python train.py --num_hidden_layers=9 --hidden_size=256 --num_attention_heads=4 --num_key_value_heads=4 --head_dim=64 --intermediate_size=704 --vocab_size=2048 --hidden_act="geglu" --norm="rmsnorm" --norm_place="peri" --norm_eps=1e-05 --positions="rope" --rope_theta=1260.0 --rope_fraction=1.0 --qk_norm=false --attn_scale=0.125 --bias="none" --tie_word_embeddings=true --parallel_block=false --extras=["capped logits"] --init="normal" --init_std_qkv=0.0423 --init_std_o=0.00997 --init_std_up=0.0423 --init_std_down=0.00602 --optimizer="soap_variant" --learning_rate=0.00732 --lr_mult_qkv=0.5 --beta1=0.95 --beta2=0.99 --lr_head=0.00593 --warmup_steps=200 --schedule="cos" --final_lr_fraction=0.1 --batch_tokens=[16384, 32768] --max_seq_len=512 --doc_mask=false --train_tokens=135200000 --max_steps=5653 --dataset="wikipedia_en"
Each number is 500 + 25 x the weight over its row's rms, rounded and kept within 0 to 999. Layers, rows and columns count from 0. Numbers have three digits each. The size before them is the row's rms in percent of the matrix's.

# gate: layer 6 MLP gate, 704x256, rms 0.295, rows 345-379, columns 128-255
# up: layer 6 MLP up, 704x256, rms 0.299, rows 345-379, columns 128-255
# down: layer 6 MLP down (transposed), 704x256, rms 0.275, rows 345-379, columns 128-255
gate345 105:462499513497500525529492502507484518463490482525459495482517493495526481520485527504441446512515510516498514487523521479501495497470495490469498539494490591499495528499535494559514537529532555535467548504529517501476506484510450489511495493555526474502534485526531506515506501524504503497503514505474483519510476510465505519495500501522496466542468479468522503496489525476509503465495
up345 099:451507523511505496483487496484523552497512487507497476482525523479522484476508540498482516494481491493451471485528458543544534489493477524502513500486471546509486524476489477484461546505485493496493455489468470535499461526473505495484505530476524488531497522513484461469431434469512445511487482449483532472497471499490520466483513485461532460467481487503459462504537541502485509468517
down345 102:509496495475519483508473528499475527514466539476448500484508481550521491488496481484533534504511490457528497530463502454497483495498487486501483490530502555498479522521448530512489524483474510496540518486485500520460500478482517479488515502478497514511533533499468524517448510476524500463488510451507492511502510502505508503478528493505541488526496462503495507468516493492469513484467
gate346 098:517481509500521521491474508471540484488491526470527534502498514521535518469481517483495539520487498512469503465476500486501519466525512485526450539567479509508498481490471486516534449506491499502558510556493511483486523487473586499495476484531493488569542498502511564490455486469485505513492479510494524499488476503538478507482488499444545501473490455509494469464502517484518540469532
up346 097:485481473511542517503478468478489494456459474470515489546497509485503448554476478533501488509502509494485521531510497551488495496496458559489478495479521533510520479506485528503512495531551487467520577472456468500542507520526517490530537465476491444508485453562520480487512461503474510562477559506512514488491516527531536504506521527501485479526510519482463504516522515498527507493505
down346 102:521492503522474493469473506487517514504500511492508495489500491502477500484504462472521487498526519486482495496513467504491499461496493481473512478486450499481503506487510478481488488526472535500520455530527472495453507509475511528500515490480466521512498529493491487492476500534573554517504520485466522504512529570503492478514530483462536484463468475536530477451500545498533448518492
gate347 101:508487472482472492456517495518555481493538539503498523541500481441498469436472470520459505518498509528508474528522489496528493521507491473483504502525495477463503488492500520475526473527479495527500494510496531509467474453522465485500494498496477492517526510521501496521488519496502532454482500510493527497490556524501486505455476490467496549499522540489529486456518472480482514516535
up347 099:489471494500500490517519506490501526480453527541455502481508504498520487506551516490499470516487503488465479496485483508484477490502535511503507493494520491459487448468499473567547509528532529484502498493489446499442492509494517505496542496475516524516462522496479483491507491487527515484532484466501476513546485481499496473480506487505498512454510491480466506497541521540534488503474
down347 095:558477496466503542508508518455500509495492549459505517441525506502490506486493504490533486505514526472527505499513516516498517493515474472487505468486503532439441550526558494505539536493505507475478519501554527498508510480484515529519525518456524514502513503502483507513501503491545542498472501481504491530507503488499454518467549543505479502467530485502450518529522512489451522484487
gate348 093:496501548520518499491460511432466533463480541433523505539503506436500506476497506511494499496469518485494494521541516537481470479461477528538465515535519552492500472533483493477503466482503497482516525493506525522471495524486511493484532522468482480504497521440478495437533527497493548493512471495507480483495481473482519493474473529461540513502505460524531526534498506510509493483500
up348 099:500500471485519498455500542541537493533520482493488502488517513530494486463466483529540553485478505529450528454513495502497484474503491496511483499459471462508501532487521467454492516523517465532515482516472497484495517564516416529569459489477515513510509486498498492504508500485492506445531482464489481413441536504502460495524485487500491520526504472443447478461528514503467539525498
down348 101:496485479512509484471503505483491501543509479505517524571504492486471460520481505537459518542499484508489505491554459509489487465519486488517495478492500567523484514522502503503498506490514565487480511512504520476498501486471475500504519505533532499493533429533476539505482481521484458554534476458501519501490513471516498544547493459503466484473467489499486519520486550504541528468559
gate349 096:511561510504509485453535505553516473505488500496511535458510515470506536510483513489552500469518470485512503532480475519473482463524505491492525490503544550515495484505498496495477469499520511551468486483447569531499498514472462476520483509467492483501524498548528467512502510450474482540529521473462483501483509495517515509489478495468496514492512479509524499489494520497509468470499
up349 099:477487533487544497519444494484541487493511474481429520540444493481515495471504538541545519483478535520472497490482563506529476513488476456504501497481434516519504499505505522482514460471529529486463512495547488448511475489513507517524491507499510502530494548526505466551558508507491496504504516500532493499504499516512508535457536535469495531512477496475522528537481496540512446450456
down349 095:468491494519493500484517499501519467527521539530473499478502464490497567520495542476495508510473487500440469530487524449490509552499477486514489488510531478483517485509475529528478482536514503506511550509494544498524480504471483555491500457441489482530507485498460537497500479554487523522524552505538485497545498470486481499534490518512460459524492490479514492483492497454481486508510
gate350 106:528476462512476499526495515475485514487527535511490491532487544538526524481486492501460506512491462527471522482483548496538500479537506467498487525512500504455499513507553516497560557462490508462486532524549516501497484550463522498507483495512516496520523545486505462522499527526485472501494540501496467518481488492517514511556513512480508493498513541514547538506467574521503480542523
up350 105:450481487517520502505460512520476541487498498513500519552526542509528507451523506518529500505506472533470499477516535525527502489497522513520519542549525478487481550508496498508553491474466519472486466513495515541503508491522484495526507510540503492482534508485473468571489510505466470490514520512526522462519486539485504490557523506459487510459478527502501511485497544541514434487522
down350 103:546504491460468481491535521472509501487553500521512489533443495506507516500501544537534547454481512482472525479486513456539515506511495513525508510522527524517526504516448472486523515544481464495509494466527492474511482468514479477487501458525490498443478544513509513539510527500542502499485475514463495514491503509499505557536487518494505473482468498511497507525509531520461527483528
gate351 096:515532506527516563485521495493488464503491525495524500524526537486461468527481506456493556529506513507528516492519502491556494511506494443502500503522534517541494522496471540491474502529558475451492467514495508495462474491535495504509519502520494485517497533487503496447476498485509461543516521471506506542471483481517503494495508495480451549508496484476479515504525508527492455473523
up351 097:493474471507476437515518511500514509475501522494507471479527527447499464486474486488501463479515507510508502535523512513547541509521499508517542502452490490499467482513504497507498518502499494527459473503469492478535478494471507503548507513495434523509493524498492522484527511502494479504555510511531513482486511526485478476483476497440536469556523481495515487531543477503478479550513
down351 099:463480493497497453474531503506535489481474463492497493509520510514457495516487491483468533506483498527501510493487455500505454508481526459535467540480469520495488481504523515526528500471525524541469514495526528486514455537492496506482478503502516473463524513442546492463545481497479504504525582505534504502498523488446555496481505518531460493480497492483499480503481484504517535517541
gate352 098:507483496524509491461524498468561523511498483483490519507505484486527507467494466494505530492512495510499493476524505459478464518504495553445456511477457492483517539519498483481510489512521480552488520490503505489453488533520504487484499474496525473491486537516499567495518508520501499495507488443451473494462526497521514479499471451503510532472473528517515526503536515503502532542528
up352 098:461554471538535512508495475477478470493524508526505481565503464513469465517529505554539481520522500486494481510490483468504519531495520446539501512498544490501431516484512506527471542470478495486531500523494449515540517488471492511471503540477505500504471477517520505486487485530523503520499491555511533494483493490495451522488490477497512479509519447496462509508487516465483457473508
down352 102:476500511506510455504475467512494490468526529561460527521495472478447459554463465461476471503505527532501497504529524490507505480496494501522452509508493465498475516496485478492477486487498484499480446520486495525520518524506498499469460513486514481480460503479500464506476487510506493508509492506464431495522495485472523479522498498504513494483507499485548485446485441498526513516527
gate353 105:520457497518528521462525473503495530559487495541534513519510478475536484509520500488533480539512503518515516483502493477508520494482469484529464525493457499475544528485459498511515507530512530492550512480503488492512502516471509535482507478484495489486534527549475480529521507488495485499507521454532479508496441471479514539485450488495513530552494506474565519523508494482497471503496
up353 100:508478533515527482486538476479499507519494509527489465513470471483504468475494446486538488490451478528494527476504486535497514462488505482480485519491478482514519519485492489514498555548458492493487476496510547524558521491523493567500454492534498542482496512496495520474522530498465520544504509482504515529492512511528486513462534508492510493493500489486517512523561524496521506516518
down353 098:495519494508529489430480475516488524518470509478489462545523497485512539504502470479476505457517497454483485500466501489496496492506486492519525453510507494443518494494534479499491536494506486509500510535476496510519470478512518485449487476473541505520502502510517501458484531522475503510485462520448503493487454473497540532482470524443468516482513495516469504524504493489448477511494
gate354 092:489510532486483512477471521467487553539499490501545521523513553529459533507502491474533491516491517482507484438477533468528450480489511533494466522528477519512518501515492560505466519532521493518499511508486538516493496494512547520509488523518491521503501482528530509496538520486496487497485521536514509509527520492538489500498522474508497501517471490482498528508487516441496470569442
up354 099:514469489475484487494473500472496494499449504517511524519467485492506547481492429487530486483491532513513464536510522509540503498577536483541492549495487481493512472505472509475497510518484513478499481477461516517477521472497513508504540527496500501500507504498523486524471508499499558465494557517472477469483516471496501523491530502525531496490530467469476501535507515507470518503449
down354 107:484457499478552534513511496550512505446501456527515529475488507525517492506491513522478509515501505465503532529513478500520557513452477528536501511491529561455529513495516527498516493498503510463507494498495510486544459494452496506509475496469464459510495502495481530506571472493438480526520456502498526512527546521498490455522481497494501502525525511542495521485488449523512511482521
gate355 108:523521531462469479518472518514543512489494533524505521512496519498509512521535509507510481462524502492526466495517447460472458481459467491484481529502476475453517474503531481520503485494511507512532479497465497507455461534542500473504487508488475514482498471526488496519483493568442511474498502488501509483488500464499477449505432539513493503489524498514509499513493507495473473470517
up355 094:514487486534551484482484488487531485478467525490510505529493512476513499500469556498545492517467532528528521452500464518458483529478505518481495561529474458502515501534506547492515482513474510558479479485490465524454504493555522489512491518442535491515515534493514462508487489474455540521498509504501508476510488545510497501514536484494498507514507497533481495518490522486519517467513
down355 100:494495500525478484536503474548492496551518508512560470489520501513482483454545531515506498487505513492537521474534507491491538497525467522498517503505477527471466543521495466527496467469545499487491482515526487479514512551486482518543493497529488490502455492495504505535482538481525484548508520504464483487519462507519500473446481478532458521471495520487483504494503517506505480501480
gate356 100:513493560452524494516515454456511503515488474515504521512480483478513506516537484524528493503513526520484538455490517522496509486497497514477506491464520504494478479516458476503486512467498469534502468510477491492444462521495500518520484456523513512525521525529488483503515529474554457519493516489524499498489533471509485479506496510502482441512450523495479512553486526540458572460515
up356 105:521524471542495501536489521523522523548462459510509521483515572523541503498463490515468490470514483526500510462483460526501515479488494529486479483483517516441501494449483506506505497513504558502547531523483496489494488480497483515488518489461520497504551470495536515504496497528478514482467485523503499513517492535517566492507478476516520469515496509519490477458507520485519486525504
down356 096:529491482493513507488489454526527500479502492481517486477464478485526544516458526522460512497533513495494488469492480499511511539497509490492539532481479511490518527496546478463495458494546564465479524469518480479518516495495518512499522537545515487529484487529498518547465529541505556517474470476491506463470487504499440487500516528488465554493517546495477514481527445495534500545501
gate357 100:495488489514533489522471474510517502464507524465484543490500518512525495495472503490541498476484510513476475540516488514518508535464480456494496520482490509450457492513518506492494508550503528474514510508492456482521510478492473457484505501481491521487492530493485524445445473510491583512468456523488445457521527522483531467515490459498474506471471540495468503519554479502480496453546
up357 110:538491525536483491475536472495503486528527490502488518514480521513504515499439486471493513574490481542531496516514473485501474463510513507485504544465529474516502469511459505492503525517511484555578545470497483474489500486515490507470485503486517507452490500518480462464510496490475524447482541507527508466485461494513486444490514547469489509490460508474478512511493482517512488476488
down357 109:522529499500520482510526454507497552502502503528520469512497476493489499523459516441497509534535525524518487566475505518508515499466522486504455509441513436452481498502502452529518476547524492505532506489501475483487473520497510518450492486493537478485511494490514512500483460535475515525499501506489477469493485489451475481486496511486521476491519475506513507503548500535509449499437
gate358 097:507546456502482519521519489523484472473531544516533486470531492477472473515498486531460507498521502528507570510520470536463522489510477469483559491467503460464533472497508506518481508504573524491537486489497523498465478533500541488496472499466500511509512501510523517528471484442493525517451501506529514447477515497504499473497451539464504507507482489509536533543506496500446516467548
up358 099:479517482493475519505536503536546538454506541467496519467492471546504500510468454464528517524487501509488493509514576470539491448500499499509505522536505510499535518473519518494462526463506469483493512509461493472513498500541483502546513473523510492452470521494490494499481486564519524504514475514506464580547498497537518497493486457499519512516509497476475493499536518479552481541496
down358 099:476541482472502518509510470483486500539484531548473526525478523554511515474510465474497507501481492520492519485494466488511497509488518496464447536510518503490510528507474494500484511474481489503516511533524567500460507545527519489499507494507446494503466531497532507459483520491510573471541515545550540508489510494507475519553511439489528497495451473522520501472445541488490504478505
gate359 101:545535484515551503490516527475484478504484510511477465477526463503490520497456493507484491482472524540468533490481506512431496504476537494483470517538503511519501472538526451480503487545477504462462488520474512552473505488509553494461408483497483512504526490551465516511468477541495519475498517488523515511526531478497508503524465501465512482504494488475450504495540476441487518530519
up359 104:474495523502484488507471521513547538500515497521516502536466490525523494510532528513545458478538457471504502514478526505534496467529447492521488469523500477471469493495502548522505547472545486544512506521522470459523508550482492457512499491485505505504541513461505476508505535492486487495503508495487470484489466467492491467459513524514513474494524525537525494546497465535510480520482
down359 117:515507497523498463527493538536503506451494481525511524476480495560462541541487450500476461530524449545482468488504492497462504499481493456537481522473472518463485429495506453514504465509485530501520538488506505546502513508448484515491475490502478513514514479520486525503451503455496496490507504500509475485486497505522470488464481465434538505498504486487485503481561496469508470530482
gate360 105:500505471534499517510542496492533507500483484526520490444497505539459508477515512483507504511460555478527510525498534488482549520485500535507505486482510496533473531522472528493504527509519462475472458514485517499460467538445473520505556444543494481470466534485500514504529515519504467503494519454470533540523505504482517522487525418469510482473466507481476484467498533537533515516487
up360 105:492532535475523456515534506514509536488496475531462462500523502527557477494497575519528475528491502527489502456553562517493504526529482469556464477512497537473463496498513513508466492516500483508483528493487507544530535505486488459495513497518517487525477522498478488444499522517469505523522502488544500505476494490560506489533506510475509475504531467490483524476501482504517500519483
down360 099:504508470496495476496482472505497515549532470521549514542503478543485465524509495518522494470529480499520494496497451502492486525463509494472539509513464446538501539506510534479531538522492549511510497491471503497515483486469546511503470488562492541533497511534506520541488475525511521500475489457478512525522462538494520514466457489461482520502529523513495487519496473514490520509475
gate361 101:530534512507528485506471467440504492488520516520468490520491504461522465537491452521479552522556497504456486494524518503523482497521482507473505530518520511511495499497489509503496499531536509450527502460519463500500516472491487504517551490482461496501510496563499469524501498458492490494506487461543464463513520531471471503488498503492513494535477500527556519468489491495486481530497
up361 098:476538537502461485488486475465487497476515529458481492515528485553512504536517500511507443473536513501491520449518480524493493518478498505498527484448470463475501550506492492508503545470488501488483477490530478493524507485431525484503487496475495480517528514498478471507495513510498474500504482488512492489507476550487509494516509515470509466521493516556494546505495528492491533475518
down361 112:526518533456473506464456470471538504530456512481483485501478434472515495515475527466550519521501492510489521523527500508549476528526472489452477531489520519553529532491508430508481481510497503526462515467507550511449498425476487479497502531509520489526526466566489541509478505512548509518521493488490526493494523470504508515519536490537474484497534492482500470478488502469497525515516
gate362 104:502517470490507462521491451471519516540484460520493504495491481523503571471484504499489508461501510490483482488505444516488532512519473527494496506522478536491518458511498499476519459481516482514492549476496520458517523514488501475526466493528512524497477529496488482513478486549529490517514481480542501497514451538491468528495521509485501496481483517440498516463507495502509481493539
up362 103:499536478523482484555486547486498478486541477500514503482528502470477502502500529525516495526504477549474497534463536493517479475558477497496483486496496526536491527517510462497498532432524470504521454467483541481511492501517507514499515505518459507483431487461484473507526520491491512454512487489498505504500505508520514480520511506524520502498498550531497500508496484479481518538554
down362 103:481517478507487523474528498500524499509540527463480474504467495493510474526504490538512517531491475470473506498497519491490488498498508477475580520470411478502539513469497497495516502509511579562500530462488475437468511518518530502531456496522515505500489465529572508470483497454503483484483470518490501494461507473469469498511511462506480475455472460498456499529501473500500486465493
gate363 102:505471498497512562536494494439509445534498468534478506499493506481525524487498515501520485543528546467550458498515511446507479479522481543519533472521534518504535481533537515505520517504518478499505475485485492485518516506517479521500484521511510469481473501502491501472503524511463498454528530486512503456498466489502498502524589475467522523512488448469510522444455508501492506484494
up363 103:512492507490492487482503475491445480496467477497498485511472489482498514473516500491538476532476509513494512556481466507480482529468482509516478457532513486498480494535525515486527495479503510545496448537481534485481520509498504504502496477489526467490533503510508493493521510481487474489484497454537497465498514489479547466487525500448488528454487445531515547516460490491463529507539
down363 101:505479498524535480493511480493547547506474512464493511478489503496514487527501486522503525463500507520471531465519522537510506514512463416542521527472518475495483482482511471507481516526494481468514506504464459502506519500455505500519495497502542483489483499524468550491492460500525486476487487480481500469495502492485499535528481494534467439515503492512517514475495487480529524479469
gate364 111:565506502532503484511501518523502486502492507519551488534484532481515460494456499532518507512498520485460486492476504499549513507540559444511495484505482514496469548495482508523514485499493464478504522467521521505494505521514493502492512474457517469476537529525507503475454510476491474491484546538500500488466485514471503458512472474476480508542452491493498511522506524558508459457504
up364 107:519470474503487532521499482487521513495490479503504458499526489533460521436475537507582460459481473469469520520473475504478510510486492512518505541519469480534476488495470508513504468492498483505490516499490485497479519489521489535495493481520507448512518531464505529529506475448525502514485475499491505504495514486515525493474505466476541487528521472512476532564482483532475525517460
down364 103:490438530540465496503451509495476506454536518463439535496521463505517578519528461485471494476494525504506506487493511510495535492530505507483523509483530489542497516549541476549474528457486486525510533512513502448502487493509507520494495507531476496505461468471513518534545519494488518482503466494504499480506522545467489520523497461498472518502524561532538454514494494461515516539467
gate365 088:501522520478520475452498507485507489520526525512512503422521515457473464527493513503478486516462507490505472519487522529456492519487464480497550463502555549500479506477515450486541532496514507483482503523500460517466531522492541486491524505525493525433478473483525505492512505518474469461496504501489490512471512466466478485485561524498539492505478541457515499503499467502501508514482
up365 095:537527486547493510527503458461466505527519487481477513493521561479478502497493491491475515496454499481479496510491471493522514435499521517497533499501527525522448509488511513495453488511517472471518526461530533540460478561497471511514501486476521492501530501509501527517537473485504507502523521505548551461472489506484506514491477493501476479513490518515517438543483510446493490485504
down365 095:522462436487537495479472499494490523502487518489488488480508490467504522520447529516489560484498540495486513495515512486519500551479502487488480434530527526475543556531492508505581489549463539519515499512479497487535545521488506470484504527495519470526500507519505506498499512508490517471471508491466465526500544500499524488474471505449441535490508493507510501502475450517513490576510
gate366 096:521528500496522498455495532551502502451451459508560535494459493509533498519471510504467514467467479503498486503509482499504513473509429529502496504475460523547473472528531467513505494499514460481507489472470517499462513513500490553492475492472473473526477484540439500466504498505479508523458525518505504529493485480529489517510521492482499463522510485510481496493477496475506460523523
up366 096:503523469467524507522535489452556527491548507457505466494458486457502489504536510515496482505501506492480516482501479472491496466485506512492537540466484495442492476438511462498495521475463492545480510514545494510508464526501442520531488505513480462514496481481487469454492503548491475518491516520491522426526490510486519503493495527526495498465502454469511504491512491545469493459516
down366 094:484522505476547524523532490560451466518521461522495520482511500520488520510496481519469530492531532482485523511515454486507482472505499522536525527528514485519480526441566494486465492479517523469511527515543523525514530533498531490475481466548495498496489461513498501565485491442475520508495524502537542489442470466491486508502487498516470503503545495514475484531502460468474491495439
gate367 097:520505498478493504466535470499496495543511501500532496516508483501481475464483492515485488458498513501484458521518541489487491478525518508540524517478492496537491457504518487486517472523533501502506487566531512473496467494476489515449448469539475518487537479511434514508501505476476520489463468540510510470496495496483460485511563507451505512530521493550498485457477500499466488510510
up367 104:512518513523485480505547487450522497532529509471522514546498530502536518504499473471519508531470476481475462521504516479466516493481551477517522517551526483483521475544475486519507481534520465548496497486489526495488463452483492476518469508492460519486526495567512500504493560482489511477489544491500534543485515537503505526502475494513515523494493544490482518481513479512467504495478
down367 103:485506464528466503532479507516502510484517508507571510505497467495531543502476501481500470546475520493466527491492496484507510527455500472519511490518556491526530474493449490527519502473512476477528467526511525472485499457549498496516523515488487554487459461537515490462489512489517533506505506533509479509480489476523499495506539483505483510525434506508511471559520508518523501493526
gate368 099:478522473535447507486502492511475498500516550481482513516529504492431497501507475501520496500523493499514515532479446507481491480537470488456500505513508481536486499510492504457502565458523483504516504536507497507496499557452495465517501498503496495481574481453475538484510561522477525502524511535514528514532492508535483510518526463501508479454479496471489452491475465510496504481529
up368 103:466444479526499506519510483491483470518485514463519508498459467495511529533471526499455495518488438484472479533494507500482522527515503499501479530512502486508460528524463472510508486535515518526503489453491521508506545505507527526529454459539484543469529533494474467491476495511539524464463510529520484558532545520535496530479520554499534500507501504509494494524483494501525472500470
down368 097:522535457517480495519517528476485511527483460518479514521492487501561477551536505511455502527530518495487491505512574514514439517560518497531517547481475502504496503531486472506482492501504476473510491499532549493498502517479496439534473552461531457514454498501527520513520486530497487505503489505473501496557507493487498535489525478491500521493529508531522514489465494440498505476492
gate369 101:523479499485510484500493469483489502541452548503496487511517533501483520480530555511464496506502501514524462485493492488502521491511462487500489514496492531508550450502481489468503501493537530540490487502480499514523524533496526493499517553508500496564548514524539512500509488513485501539479519530502502498486475517527495503502514505501524541468461510518521512515518489498481465482461
up369 100:507512516498458482503491499525498476519453549495478480537545477465521476489483502503483454537458485512484472479503520480531478497487511513486520510515471496503506517488492533542492426506480522522478471516518504483485534467511517575562497542470520495501490501535558519484502490488450498546508504521513516477516518497505477560492530505516508526509502492503478554496489508527500502519428
down369 091:506557498476486511517513494526478518515505492504518508503471522523589473473536470541537470508497482466498503491460461453452493525495481523480458509451501509472490496505507538498557499487467507482543520480473517487477520511518471473507461426527520483455484478543465534495485502556541540509526480476522490482489513524551478485513540535465503491502511491477553496508521491474507504472479
gate370 096:456500477514526502492532525515498539500478497462428426539525482512521429469463485497513489490495482535502493553494472498480516503515517512513476557485474517498518489490514480478502472508476556461480525500481522456518502491527521493492490507514478492450563518519457495555518548497498488538505495520479494515504445466481499481494505518464523477514486521484530551469487485502494498499454
up370 100:509549477544505528497515511528489530480527524532505499489476510546526557439502507564542507525527513494478506526442489544487520453471537470484493528508511511547514441506506506523478532468496481527494471531516505493522493503496501484533523511508489510511519488453502527485492499543530474543487463517491482500496510479532466467517531484491453525536516520510479455484488504527495524523559
down370 101:486518527490509470512474519536529491549489524493488528552485489507502535500494496538505522512450506473525535524483479469537455505464466510461515452518486560486508458492515485518500508481457487470496495563499522556510487529499492475482538486485489510526549524481520495463452494522507510479507485491481443519496472526501522465560479492547483498486491527473525492484508454535504510526444
gate371 107:506473485469502502497510536469507560481531548518508468512458473498498547499517524522496469494493496508521512540518480494511529531509507500495495554486492528456514472486487519459496494489492509501508491485497509516457493440515534479514490508478503475504519463512510467516545532486473475476516499491515454499521466466530474528551479518449504494533496544526509538478476511531497551539509
up371 096:489502492486496509496474502514487537480550502506515512525474491531471497530503487507467482491470412552521520473452520522481471505494520500522548541501473518495464505494521518497510520475417518495518483441455484514514513512525509506490488470518493487504463483528445504503492530520475479495486484527460474506488512487497529525522533503430497527524517521472514512468466524539460489515507
down371 102:512505499508571494519504481520508524470568510513545513508474462464476516459495477511456495469487460528532517487509529502492512464471502516491517470471509533503498519503498469505509555502512518526509488522493480509505501460510499481512462491503488488458511457500503461508527527527522511536473481519502494530490494467513542526496532503435478529517530562552511494499524471508488529491491
gate372 102:523540488511486497499493516477476485500532507498453530511541475532544517481490516494508518459502540484463510483531491510504518500532491530558534509503466538501517504478494524518490477490488501510453494498483479461473496488529539488477483531466423499550482491523520480529542470474525478520482516502474480500506483556499512515444517506515521517516472512497501520472482461520478468512517
up372 099:535485525537482509523514467511522529517498510515510491481469528510517471520404490463496493475506505469492504499500489491512504511494514456468497458522500457516528476519477528507513531533491507506546492501523510507489492467470458514496486494529511519486486508492532507443511479489475511482490491490511510489476501497463484505520497478499578435477511517542515480527484468466519534486513
down372 098:490504489481488517496498493464518481497523505499536493502464501476465517502503488461497517542447501516477498536477472436467498484505481480440510502502525509465513520469468529503514524526522486490492484476533525518492530534475482504553531522523507471477518495485543510484474555486518523523502493489492539513504482494501481485558488487519521552505508492522525498481551577528486485525534
gate373 099:483472507575520539527491487520495470486526529519501517460464456469516463518508461449495470483501506487510537500549551549495522506486468529510472482496497495475539511493449494520482521481505504477536505499529493494462497483487489538477551486473482521549510531481477472489531525506539466509472542484539482480503513520498525523493519502489480543455477494482512569522533506481525511504498
up373 098:501496484495500478543494509504503563523536500532457509458506467486508505461505506485484528462500539483477508530530486514555521464497530510510479493489509514492476452466504522504471461470494475510509461459502478489470497518545539469478520491513502509469492503498505461428508487501491527489484565502502507495517500455446536510509535463529490525479506526474507517527509455485500457475494
down373 099:507497495479481474436509467510519530486548503511535507484500487466494487530509521499531519517528470493523476491452505436476497509478492493488489473492468533490526532481462487458579500465514525485520511541473499552527527481520505503513497541499445502473506490495498487508482495485518473473496475495467472529498508493530497531510508508511500478493457530496526507528510541500541475527498
gate374 099:550447545494532506481512458525486437508497483502536491443499524505522475481515554495446461455481483522508514498478484487469477542513498503551492552460488529530465515505482501481494477494473498505507496497462520485529521518499484497510481487507501522523461524472478538496527526506460461499463479505531486468512523489472518497492481486483486504453490509540495485470484479477490489480486
up374 100:501482493540505490470477504506509497483487488538468543506510473553507486505511539494467445517520563483515521509475468469507495547549513505505516489501497499501476495457534491518548500457558522475482474477465528495534490548479476525496479518489484508515500497461509456509439483448502487513514498511511441492515483498481459514534475512510487485553456483518503481505522517487497523494479
down374 101:516481488522505515503513435498490511506514486472502510499516481526520527457479492474497460515487477513480495474532477510464509524454474501491448505521507513494478469540500489488462507504573506505500502506528467507525493539488521485481487522477517495500513527504520541501492507550504490532515516519459514526531495483474572458561471525472462516482482492475524480478511493545496512490516
gate375 103:518462486550481475542511436487506490481467505491475502489536485535486512492492533521506513484486490513539501459474549482490509482531501504481480516496518514471506462466511519438498524500497517506517546512490494501485477506502502494553527519494505518482486506540514545526549506513451474506456439501500525549482499453510524477506508525529513485517497471508541525469526486500544473529514
up375 103:507500480529485524470537478495476486476555473528505488485525466549462482448542475507553481489537480479513496508459526512529504562475489490497504525538516503457502488539477518433472523488487475488489542525487460553508463524518475520494515506531566514441483495506459561504502547499492462510498507513494512559489467491469536545534505473499525486503471484492544502516516497509530505502495
down375 098:483447523474496525500477520504453509521522488496480495499563507479532518469498535472514509516565518475574469514498471550522487490509492492517519479484465518509446468526493530504542482503440490453505486497528493524510489486448490532501535529484493534514534467524494525535515527458489519499487497523508536515472538534471462517507529491461544476538533514535489489461509469490517488516507
gate376 097:463529540508553488531501507487469482483497528490495465499475488488494479480478473477512485509501533525519513503505512516453528509487544513526519441508510453503494494494477510489485536490516524484466499475520483456458490561525498484492476520500496505539502455441483528475478486516479528524529530465512524563532512514469505522527488495505508480493505474525503547486517530503518531501519
up376 095:481463495491475509513506488545480480461490489517460532527517518510461512520474470539474525451414465526513532493465491509483521483485485506489478524477468447508519501518554527452483480520519493529497485522469532499488473461494506498482470469503528501474497506504505490491468487504505502451512520520540481457468473518505504548501532512517531517479464487526484500504467475526491519515502
down376 097:510529523561529501535493463490481477521508504487515504502436499524497490531480514480473560531531504518502489507476509546494519526512481463492490480492503512532508519497477488441487481489535485472506447470526469489491513546509506508531518491434495513539465493464521483496473513462546517505516456541467525512484451473478507493481472483497526490488515491466525511534484475484498483488523
gate377 102:494486458520447441479426471499489507525530531547533500460494514478534515520523493473517480511491521501482514480476471507486502477488563490473476477523513518465507476546520472497488502481509483513520519533514576505522502513552547513486499496468485486489523511469473505496534488488475504527498528507531506510469535498495477421481494462455497512500537512545504516538540526527486512481514
up377 101:504522513523469488500493458535460472508545537522499514509470518473497540517538481467510484478481517480473508491473524524472537509515479471494504489509515503490506451481512483514524529549508518475511539547499507508490513497445437520491513528483538504523515518504465467526517469542473528509501512502493525491483508531486445471522499505486454513503471497488496578523501531548482503499458
down377 099:477492502522500484490507529529503496521489478498502518528514499507504505493497547512517481501482437509518528535517509462474486504536501520537459501488522497523502496497501458513486522530470500471434488502472511443512498499515543481453545496530495497482510457466499518451467547491571543501506508484495485510500494500504484534477511484445466508496484482498484465476479448494474537512506
gate378 102:512494483531513497483519515505519487510486509500499468481492555536487492490536435477466509476471530530488514462508479480492513500517549547460483509504503522507507504502509504445516522537520541505512557521497494472502504480511519512480480502508500491503558560511503528544515442535520511494474487489499462484486495500496514486493542515460493508515480520525510492512518551485493476531501
up378 101:465533532498498477452488469522469496542499471501471441499521486470466515526484491527501542504485444511537514515507470442483516518497525513462520498450507501487542491544513516515518529504433457510479513488492489493515526539526515498474500506505511488496481453484453504465490439494492510537525520508508512536543480487493497494486508507450488498534519498486477465528515478502494499524485
down378 103:479516480477519497495479475496527501490491475528468526494490516504505495484507467505508491498515507509508462438470497479476475519478535542508549508482492499499528485477525459528465516516485499495495434509444512474503528542494502504486495512521464488519544500495458514484532534498458479558472479554485482493514491507520502453467475494520483510450470491473492473526479550433490491471505
gate379 109:427485501505482545528503482518502477520482493500471450493446520479536491535518564487554513506494440470546553531532497475462502465539484473514447507472432495473525478519470509510494510490512456510528518482476483464540515525493499468512486543485516512478514511561530503499497509493506488515484470508478503551523485456466470546472493500522531503528447500501488464480494486509497524504474
up379 098:507503476494466463471485461526529441478463518513481510527460495483460542517464506505464520522552516496516517485526459495489486491460492570496492543529470465515464466502511500499517522505538509469518463494467450518530464479473547495478479465456511515508519484533482516523511523530553513476494493503527492499474493513501532501500486504524479496484494478522500475503478500515495480508511
down379 099:619470502454524503442502509510489506491472500484509533493528463505506491504513511508539478481439483518467450510507494515493543508524452503496535481494490496468505537439480540502469476507488552517494493534502525536471497473543469485466502490519480482512502539546499502477502491513458511499520532483476496474491526525512489449476491494441538509509483527484496525498505500530501504465473